Part of a small language model's weights.
Size: 12 layers, 2.33M parameters.
Architecture: RMSNorm before each block, rotary positions.
Training: a variant of Muon for these matrices, 97M tokens, 8286 steps.
Each number is 500 + 50 x the weight over its row's rms, rounded and kept within 0 to 999. Layers, rows and columns count from 0. Numbers have three digits each. The size before them is the row's rms in percent of the matrix's.

# layer 4 MLP up, 320x128, rms 0.0759, rows 123-139, columns 0-127
105:553536521487549520547444472527548336520467533512521419502488560519566477473526411434459560511483660449462485546483482576451508551421546464465505526428547461433481498476465409408525484467530454469506487385461527496496416515427521503537397539458538534473427538527538503457558532530503519597549567462510478504543518519482515449504493449475565494502394497461492558379401515495564452473459
102:382450469363513437463522470467477580450503414474476509468447504494496565466422563512540452522453392452523546555443468539492488488508542512544516573524487515536510452476499461418510496413514461511549467477606487442526491464494534593477486411573536486559473504501534530540457488570458532408555615588527504469494384452506485499510529396536446557566572486509457527515573575605506473438468
109:503500435452422519559524483475512467485416523533429481551575425446584510472522580503486481612520600491485495474506484478496455464505446492593563542438459498426609433533527387511480545392469455450583540540467563432480515545489428438594566500494517565484453491436521495483431567478498452530522521499402441523524429594495487532473509573536516583379455499450477457452508540455459478517440
101:485519503462473528566437517506528564499502508470501462395465437492444539511526473525483434550499658425483545547487531457456515543431519497486523443362513523530424495453495477408419470433502443557469575485401421471472605490549477488434505529451484496410513514522528536488468434471532538486489442516520501567566487455500479528544561567612563483503531452550567465626400496457511412558450
098:550504482513465499490527493474566507426514489489573432426580523410517549578461545441599524536506441458513465444647409497507437412502418456455512490445564545609450515516496462536568419502459523513464504512567504507458469532560466564461609541469473476455449493602442488518509451502521472481523491505501494452602426503522531606629425460482476429537496545471453533505488415476473549567516
096:463464524451380499507546534423393491471547490503542535537513505415547539476563415502474514434523438482554483487489430474574454505550480519447483511514507597559501483432382507578569510530561548533489472573569517380500591443444524392458504519550452510465582403488475424612506548535474520521473513491496538411459442518487422426487447443531522538556471498497419495475462462593505479442480
093:515497457484416459621453522538454483565508519538518478517548508534500445485474527562491588526526456413469442549495477582477502503505422565519499398568558542496478504544543486452462397375516521450462509519461456424521461471524532563419497448656500481558556483518500503490514616537404545453550536382464557458457468569481640531561476525548498477482457469500599499513526515474513483493459
094:555496546418449490370561497491423527453433524490438488618449425484557537571581446477394463533519517547475525496505541523520630550430431483533464531546500539472528505426417467484539472496514549444492516497518414515595447503457537539525442464446562414531460409460522493569525450514424566556568541517443541541461539487522544468397595510457471518542473480403478511513419509487455461500514
107:531501475487427474419510510483508495535514549541484412507449516513467578509427529501452466433515513601391489475496609465428560583555544477384518501478484565498571593410497518480528465504553500484489385457574530475520529540497463539428549572474463484458543517478426521449466410470433504520601596533450520514510541592546546586595517536454487552502439471556518405520566451498494580505497
094:560447538480412511494550563443497436517421501470486580572436535473432501530440503458531553497497550515543517411420483457518442532415491418489510564527457471534437442483591501511575539531572488432531548476538568503479541406442430594556524495592454545475439487485527448535425551491570469475455537499517603504512489487544441486625447510495415476507467596557593534452526530516495413447434
110:577426587562555515464480458454461587494412444392429565518495515482575504456507489489596494446560556467535446482579574550537427537430523582553573473501552463536589549453452408459463487558547477503459501453480527479465544423519531552430514463542502530405610529512479548491430534522518454505516477497489475527532413576477531503439572491441494533465492556530566471515457485408533566395462
103:501492413591557493503498494534460568569574423482477496417556461464523516462534448462495558573518561458481545507505549481500463393417622477455500510525479547523585545493511519538567484536564502492487576522481509513521427406551612508452604501508524553479467513527406451502407503388476451453491511507527569436516517465507563573528593476425480513492575583523406467488434608520517504453527
089:522502585515504526597529515504558590497521550482504473456421442522502510536470446476533443534521523434574487587555434409522449433394458551513514557525492444598570492510513572552505496474445466518520404451501471466525546495553476518398494584598488512449607515472548522531534553615448463438567549508480566533530433508486477482449417485500399501444500607480489532404550570561464527486515
099:477439527438453537491453474551538532545510546545608424529439538593554535438518520459464431553514507519451580511565517541568503548548393486504584486384431519510428587472494498443450544443478458612499515491531545461416515517452509504495478544484515502543468526521480459474527483476411457527511496471541557589579521555363542524493540506493486435497554491402433476551483418481423410572422
094:558384528506427504475471380522502498561434538365502536615443436436494555478494448523462592551464460543475437537449524533494547507509434421550460551623405487518505544443531464480549518440441514472585510405551458513523480473489543526557511476515502519452535526462479501544423510514536542534467495463525539552415457539534469473402445493467447511584519446551495449524609428480487451586521
104:495494479410500513453437454476571584489460527503496432574406513519503548513539501415580531494447425557459420486504385575508433440569470454509547430489536504442497466502428466391507537486504566505444555516540518475487620460527459492466488395467452460481547500504455495486521593622410471486455435445467533527460489527459565431496451517503507559516406607523508536495501565411529431444499
093:518483462461554423545573453533526623489542483465537471422477530467578490449540509442482533458422537486483535618501493486425520549528496562589516481573496459544488556502490480498566503440521529437561551382471450507495455495431600503475446534472422536398475478444607565448444466474428611503466496509503535531549467601490483489509523508443659459516491509421455497460460546488554547461468
# layer 4 MLP down (transposed), 320x128, rms 0.0726, rows 123-139, columns 0-127
101:446546547481506470511495549514577525599550514467512554498371443522445497546448577451483468475443355534506501428487498383400490539518520466516538580588412496508428442434490499522517484506556573452544432633510451474507604481492454517547514515498470572500425474462504474544528501526510563580482429470501470520451512449443546525414486523446535444484571498581487504475567416500480588515537
105:551581485585554450572525503545473485442524564438578461529482487470496483477550548537477519510511488420448436414576473458498567502483485463427445453441425520477525603430485537474559415385508515479505503508535544537420457502453480570505473519502531513492454453589536493494373528477486541610475395524453432511516490468496536473520486506559486473536636493354471570460521495417422534500546
106:478453417505462519439475532416495567627546535586505536456459485528479556438537539523485421460516503578559467560509447498530497497514589586408504432457553496481556552486537493495539471480450483587425515493526515496577514438525504546503564403464445617503485514405612480514594460474539504534483524458489505520502534469531538469482537485384511580444684516506475536508498526440516565466496
106:467588526456479497446586437417498480469530509600586507565508515555540629443463461561495532493467507506565498496467589501474471575521566427467511544546547585598448490556548492535553410397544520547449577475521431491566543416419491459532468412491433527466531500467481501493426550505551520547517552568464494474442545517338482544564501501452498475488539555502486482432506584528530493524482
098:436591416602487561518403529492469496533492498506506525555539523506546488446503489516489508464497467563414529438424520540436474508504417438482539474500478417392508557515460620453468483443477458500550532487515487447647483424572558458489410535505567502587526469482432534547462563572513438551454582494470449528429571503498493347540537530532516541503522541555572454476545455489477478447453
095:444512576545532490505349474538478486478434526584531535427575468526468539480489506563482509526472546512514516525457502474451467568463628542574536530444452433488447400642538545387468568475500498535491428470520475481437502412395510601476407611513527529521548452475561506442450543496579470509491520490535498490515551455561500492495464489507530469525476545602549480513537511474517526390563
097:478512575504467504402531450422550564411498510498498470411430391519464558532591500552604500543466514551485525549478506508462473462456574514493539494397491531470449414416436502574586448516400383522540508507518528563483578433587529556553473599502543447486489475528540570519565424536450506525526474606439463479567550545514501532500436421546548517493490463490489449584491523506516499476551
090:526572592498497513513559430480365571601530514512432468436478491436503483530482495521489489561438464429484560450521466495543516539500562503492479534498605588488480511404402505514446479388589527424447483463514471509409579473511619456510448476487515518520506438450522524465481409414451478543644457492512542508510448458511409485554469592524500467473568524465517470475545449465505550478566
099:412488486522557498541435533481556558433459497457474556500533531440442562441504439487441533477487477478529537445468532575567442484509456586530570469459515519507352536546439570546440521484397533502460541504452518551505572510455515442482534509546592542406488560503567468583511586525600419499453488489548411496498422436533535539521499515582425470507495619458499592541397492501522526504553
106:580623566554589480519560519477499374529493486592587480427479486548471440450580479447482506534532557447446537526495550445473482450441564456509464524565513582554562505505532531535517530516504517526561493575495509489474527430504422586547556416440517516445431481412502515554483423441542513465494531550495496491483492472507495485577523528421429500547515492544571618534484451514604634466437
104:468484482524558487498564454562476500528437550528534487461414531488461573479582464592507494509465453449493491559544457508409571538478565458508487518491318511480475440405455572547416427460414477570516618562455418478448537498378615440511432483498498411555453467486483454572519503559518511522485494514551470555446508519468526549564458510499560530510530526504528586472534570554466506525529
097:551420537537496496556481549529458478457439462600471583440537469460490452519477476541592413656588533562512484479554476510557546395471422472510503575467560452500454500537528448370464528514572534472533482433528577552473534528503499551555502533452464484461554594497499601523454469472559505576596550485497494476540433463495477418452502533422537497568534465459476582438478455577475484497465
099:582590470425506626467510443454525541490548525471413468463482518501448560491523625466497512509533533510516459452423463553548550462514516580535512485515556510481548539480470454521452488552505484539454564525648627461485488459403506511503452491533426563563504507535464499517575550518398539491528394516545444517528586485547492529537457424452498501543356470502491466423422434535445520513461
095:471519476509509501430487458588498513518519484576460445553501461464512540511528456563568527414492582603479518461492558433465424464528559465402481527480565525487459515543538583490487403522609527430558494471533543366563537468445516515473452414488532555586518444505567551486569446601455496525439537454608506456528521513532468422586555511569497539482400503537608492512560458526461530516485
101:433567564424588529541510634545392502519522420485542484520403487552593508475508542580333544443469465519494453562540415525432556391508495464440493477510533480516579525487430538480474576584468472454459500532495450575508595485454522486565546487434464489527486511548481531437554534515479558394569473430466489534554504501485528500476558533533488415431560515501490518502470487517530440540522
101:514545538499569447435531579523503561513505477564536433446467419465543348545411458482530468441512477445538502472605528532476382463478448502511538605502441455585500571470493524475522486449419486515475421510473430524588577489477463509500494585450530470490505536484563549524545558464400445430549509562547522476476569556560526445523426500430453403539432527458463420493515541552469503549458
095:579553376500489456464453543638496498523541561569403496518508480551511472409518546520467526599473499464433498462518473579497367539524511445490551478475446403557613450463477531545477475546480528487506540507504476457538494515460503505531531487570525460463573536446397465545513519498489416603543529505510487460496550543450363517502480598456453543470516592512546456509423479475464494427576
# layer 4 MLP gate, 320x128, rms 0.0749, rows 124-140, columns 0-127
106:480518479463578587451655437549551535416496471504464505461412525492465489488469494558495402544498440544451505520449527526433572468492526508517470562587508438468528484501524458381487448542552532459517396531456482465427508521508444525508472471464475402534445476421528572527430445446461546511567454521439401429468427538404509540537511586400542493478506443499461515575529499571584460512496
109:496484584529402460535497500468516437438451474491531490479639565491458530546410560576497495551411460446556498436428534494426475491538432462491552576489503427471563492497506568554470492495446471423553463471459539443472467584530512517481539629519496566503539500530479435454466473537474510574569590443532517455508412473483496427424427494618435522599491434538495509431501446522492454496417
103:565471465507510485481474559500502514520474561498480569521551590408549434498551547463453478547486447575559463399427523510548492501523606465419548563618414532529524438595439469588491514491594533485454504464482556455455468598529561501546455450550463582499519470531432457507469499511517496501614526497496462572451511515405480568478511529505395548512382496491468596469533574538482476523443
099:477476498541517531461488514540469426523493616526521547582437420551550518540456444500465510485496542469574531450441576454447574456434559464472442453567542410499561486490476493481421556478438447526575393612428498495503531528493573432577494530471482534523583436412466540530485559524584404459503431569425455535384564502502512423539520501556538454517522579553501446504458507537449462535497
091:545416464449441566493468586536583606570586463497456477515510458417523470486468402504562561500479602484443432490471509588413513520477487569564522465551520479522491613490531438474446587430458441542445559537511548446472437500519509566559500508545530544475529467511474542421471469463517491464482505609583582518540448530514490405403513513567504491422494444526549392505483500518496560440498
102:438542454549399506528447529515552525545411493546507519489545434500492497541466368554437540532564552464392528509432569488455528459522482473556503527541475463517572574515461428496512499467497370463472508588415486419541478523537511534583458475551500501512437438487426554508484546590446523485501509527404568511495593518540512497577414604486469500428526408459508481562569504525588495478578
094:585484493577651487480534475438520410504436540584552432478501517495571496534477487572455503469501527540505530495508531443461588574478485504538430572510490470472518530558596523435455477440547561389533485546473463568449504574500520540604504492557482448505503457518554392530493486478464583581550489425433521539540436474492536535453573461543464533583425504523464549480575580452403542559521
098:476520553446462568471454492533484558542437492524468471440598520553452552524575548517454519583536544461535469521435556539593471464499513435471432478389575515608550480549451470453485480506560521508471526503440432548536496487474501470483434476454527597520554508442537631400544562484492486466529607547528458421460573379442508461457558550535502420429484471502514513478427530551428459446560
095:589525461539411418469556483463407452512460485384467525481499431520482570532448448478529546488522582483491398520581509485463506450499513501462502589526491409449461447525556513487472484579547471436532502527367567528519523614409554545508481452489549571563374554466550521443401406495459489552492488484507493428493495497464455506584433455465491503498459512450500525515601414487538465539502
105:568492476495373596398590490511556563550485509462483512485467490536421500526536463516393463490441443516482513455561463478452532497523582488443457553575529498599568390505459443507483517520477535453509509505481540434558492445391469569545484516513535514551522492460560414480548421444476444463460435459521506561455440568528524498581542606516545482467553508536578574530570585556467503600497
108:399477552525457476479436515587421499465498478533435607544498507473518559514520534490522477495556427553538529557489447548519486373497435478443554367587493525432516570395449443525534429481540490615413536512563476449517466490378535538512490478464502527529535525511502411479511543500380501504424495476503546525555497512516577564476544553527513522462528461384529459453449443453546524434468
093:456475484463524586394388443460456418477562441488482477555660590557526457530548498484419552460503502478442515422453424474484463439511447494504492406478515499420470498506562542486519508572598541492494523543433505530415451497426531490526519479467510506558479549399566455428501623476437555471544482550411529507491483464464571577530516539476558585493521426558541485502500555467501483511448
091:481480500492448412499510435458455513523537458572433521437545535452523416625476470551593481476540538458550471519547453497469521502478482528475548517533500445512440476502541555532473543506420380538518608450563478498566459450522565476534442523455472508495512394499429555434536551564425516509497364477505439512521445530468427413496486383645451457480605463498464516478486496433506478528542
097:476466474422484503398540476519451474489488514435588489511481563465462562481402509524428488531531453580461576490412526549449492479520440447502491576429502513466487397442522552479517470541522539495464435419460454467340457480517471503443546598547560512379480574566566478434510548525503495537494486486490497550389508575404450501443481576452431553511444492597446545477462479506557524479515
102:449511554531527471466654539517542432467387484634474485565535523543480563495567443527449523527495472528565516520504430474508474530532553558544628566532510487531432518429506410528430498472424454589501505543373548485468452549519454466487531510525475389488438476477474431491442606468446523406512503497473486557566585527535476433561495514471521526464547526566505532460579546493471460478520
096:547512467559472563426527561587496464568609495576479520563558478528508459453480545539471496393486468582486566514422479507490564531472502465514609589514440430503564574463518527562509487440498531449557531526458418466469540585481530475410514449509463472502507514554481380495503463520424404556552525477497435452469562545575536352486582453542534513562462528504514615492541494486467515509478
101:424465541528531516508510524626403468479607421508525519527459616501506514520431542507462475546502549496432540483591531575484425521471529509467554407550549479520479485489464523468426525472511536540532557500467546478493558384469481437420531491592506555476431539551453487453477500522522548591532494477481574378440582494561485531503392389597580429491455516485516506542543522564458488477471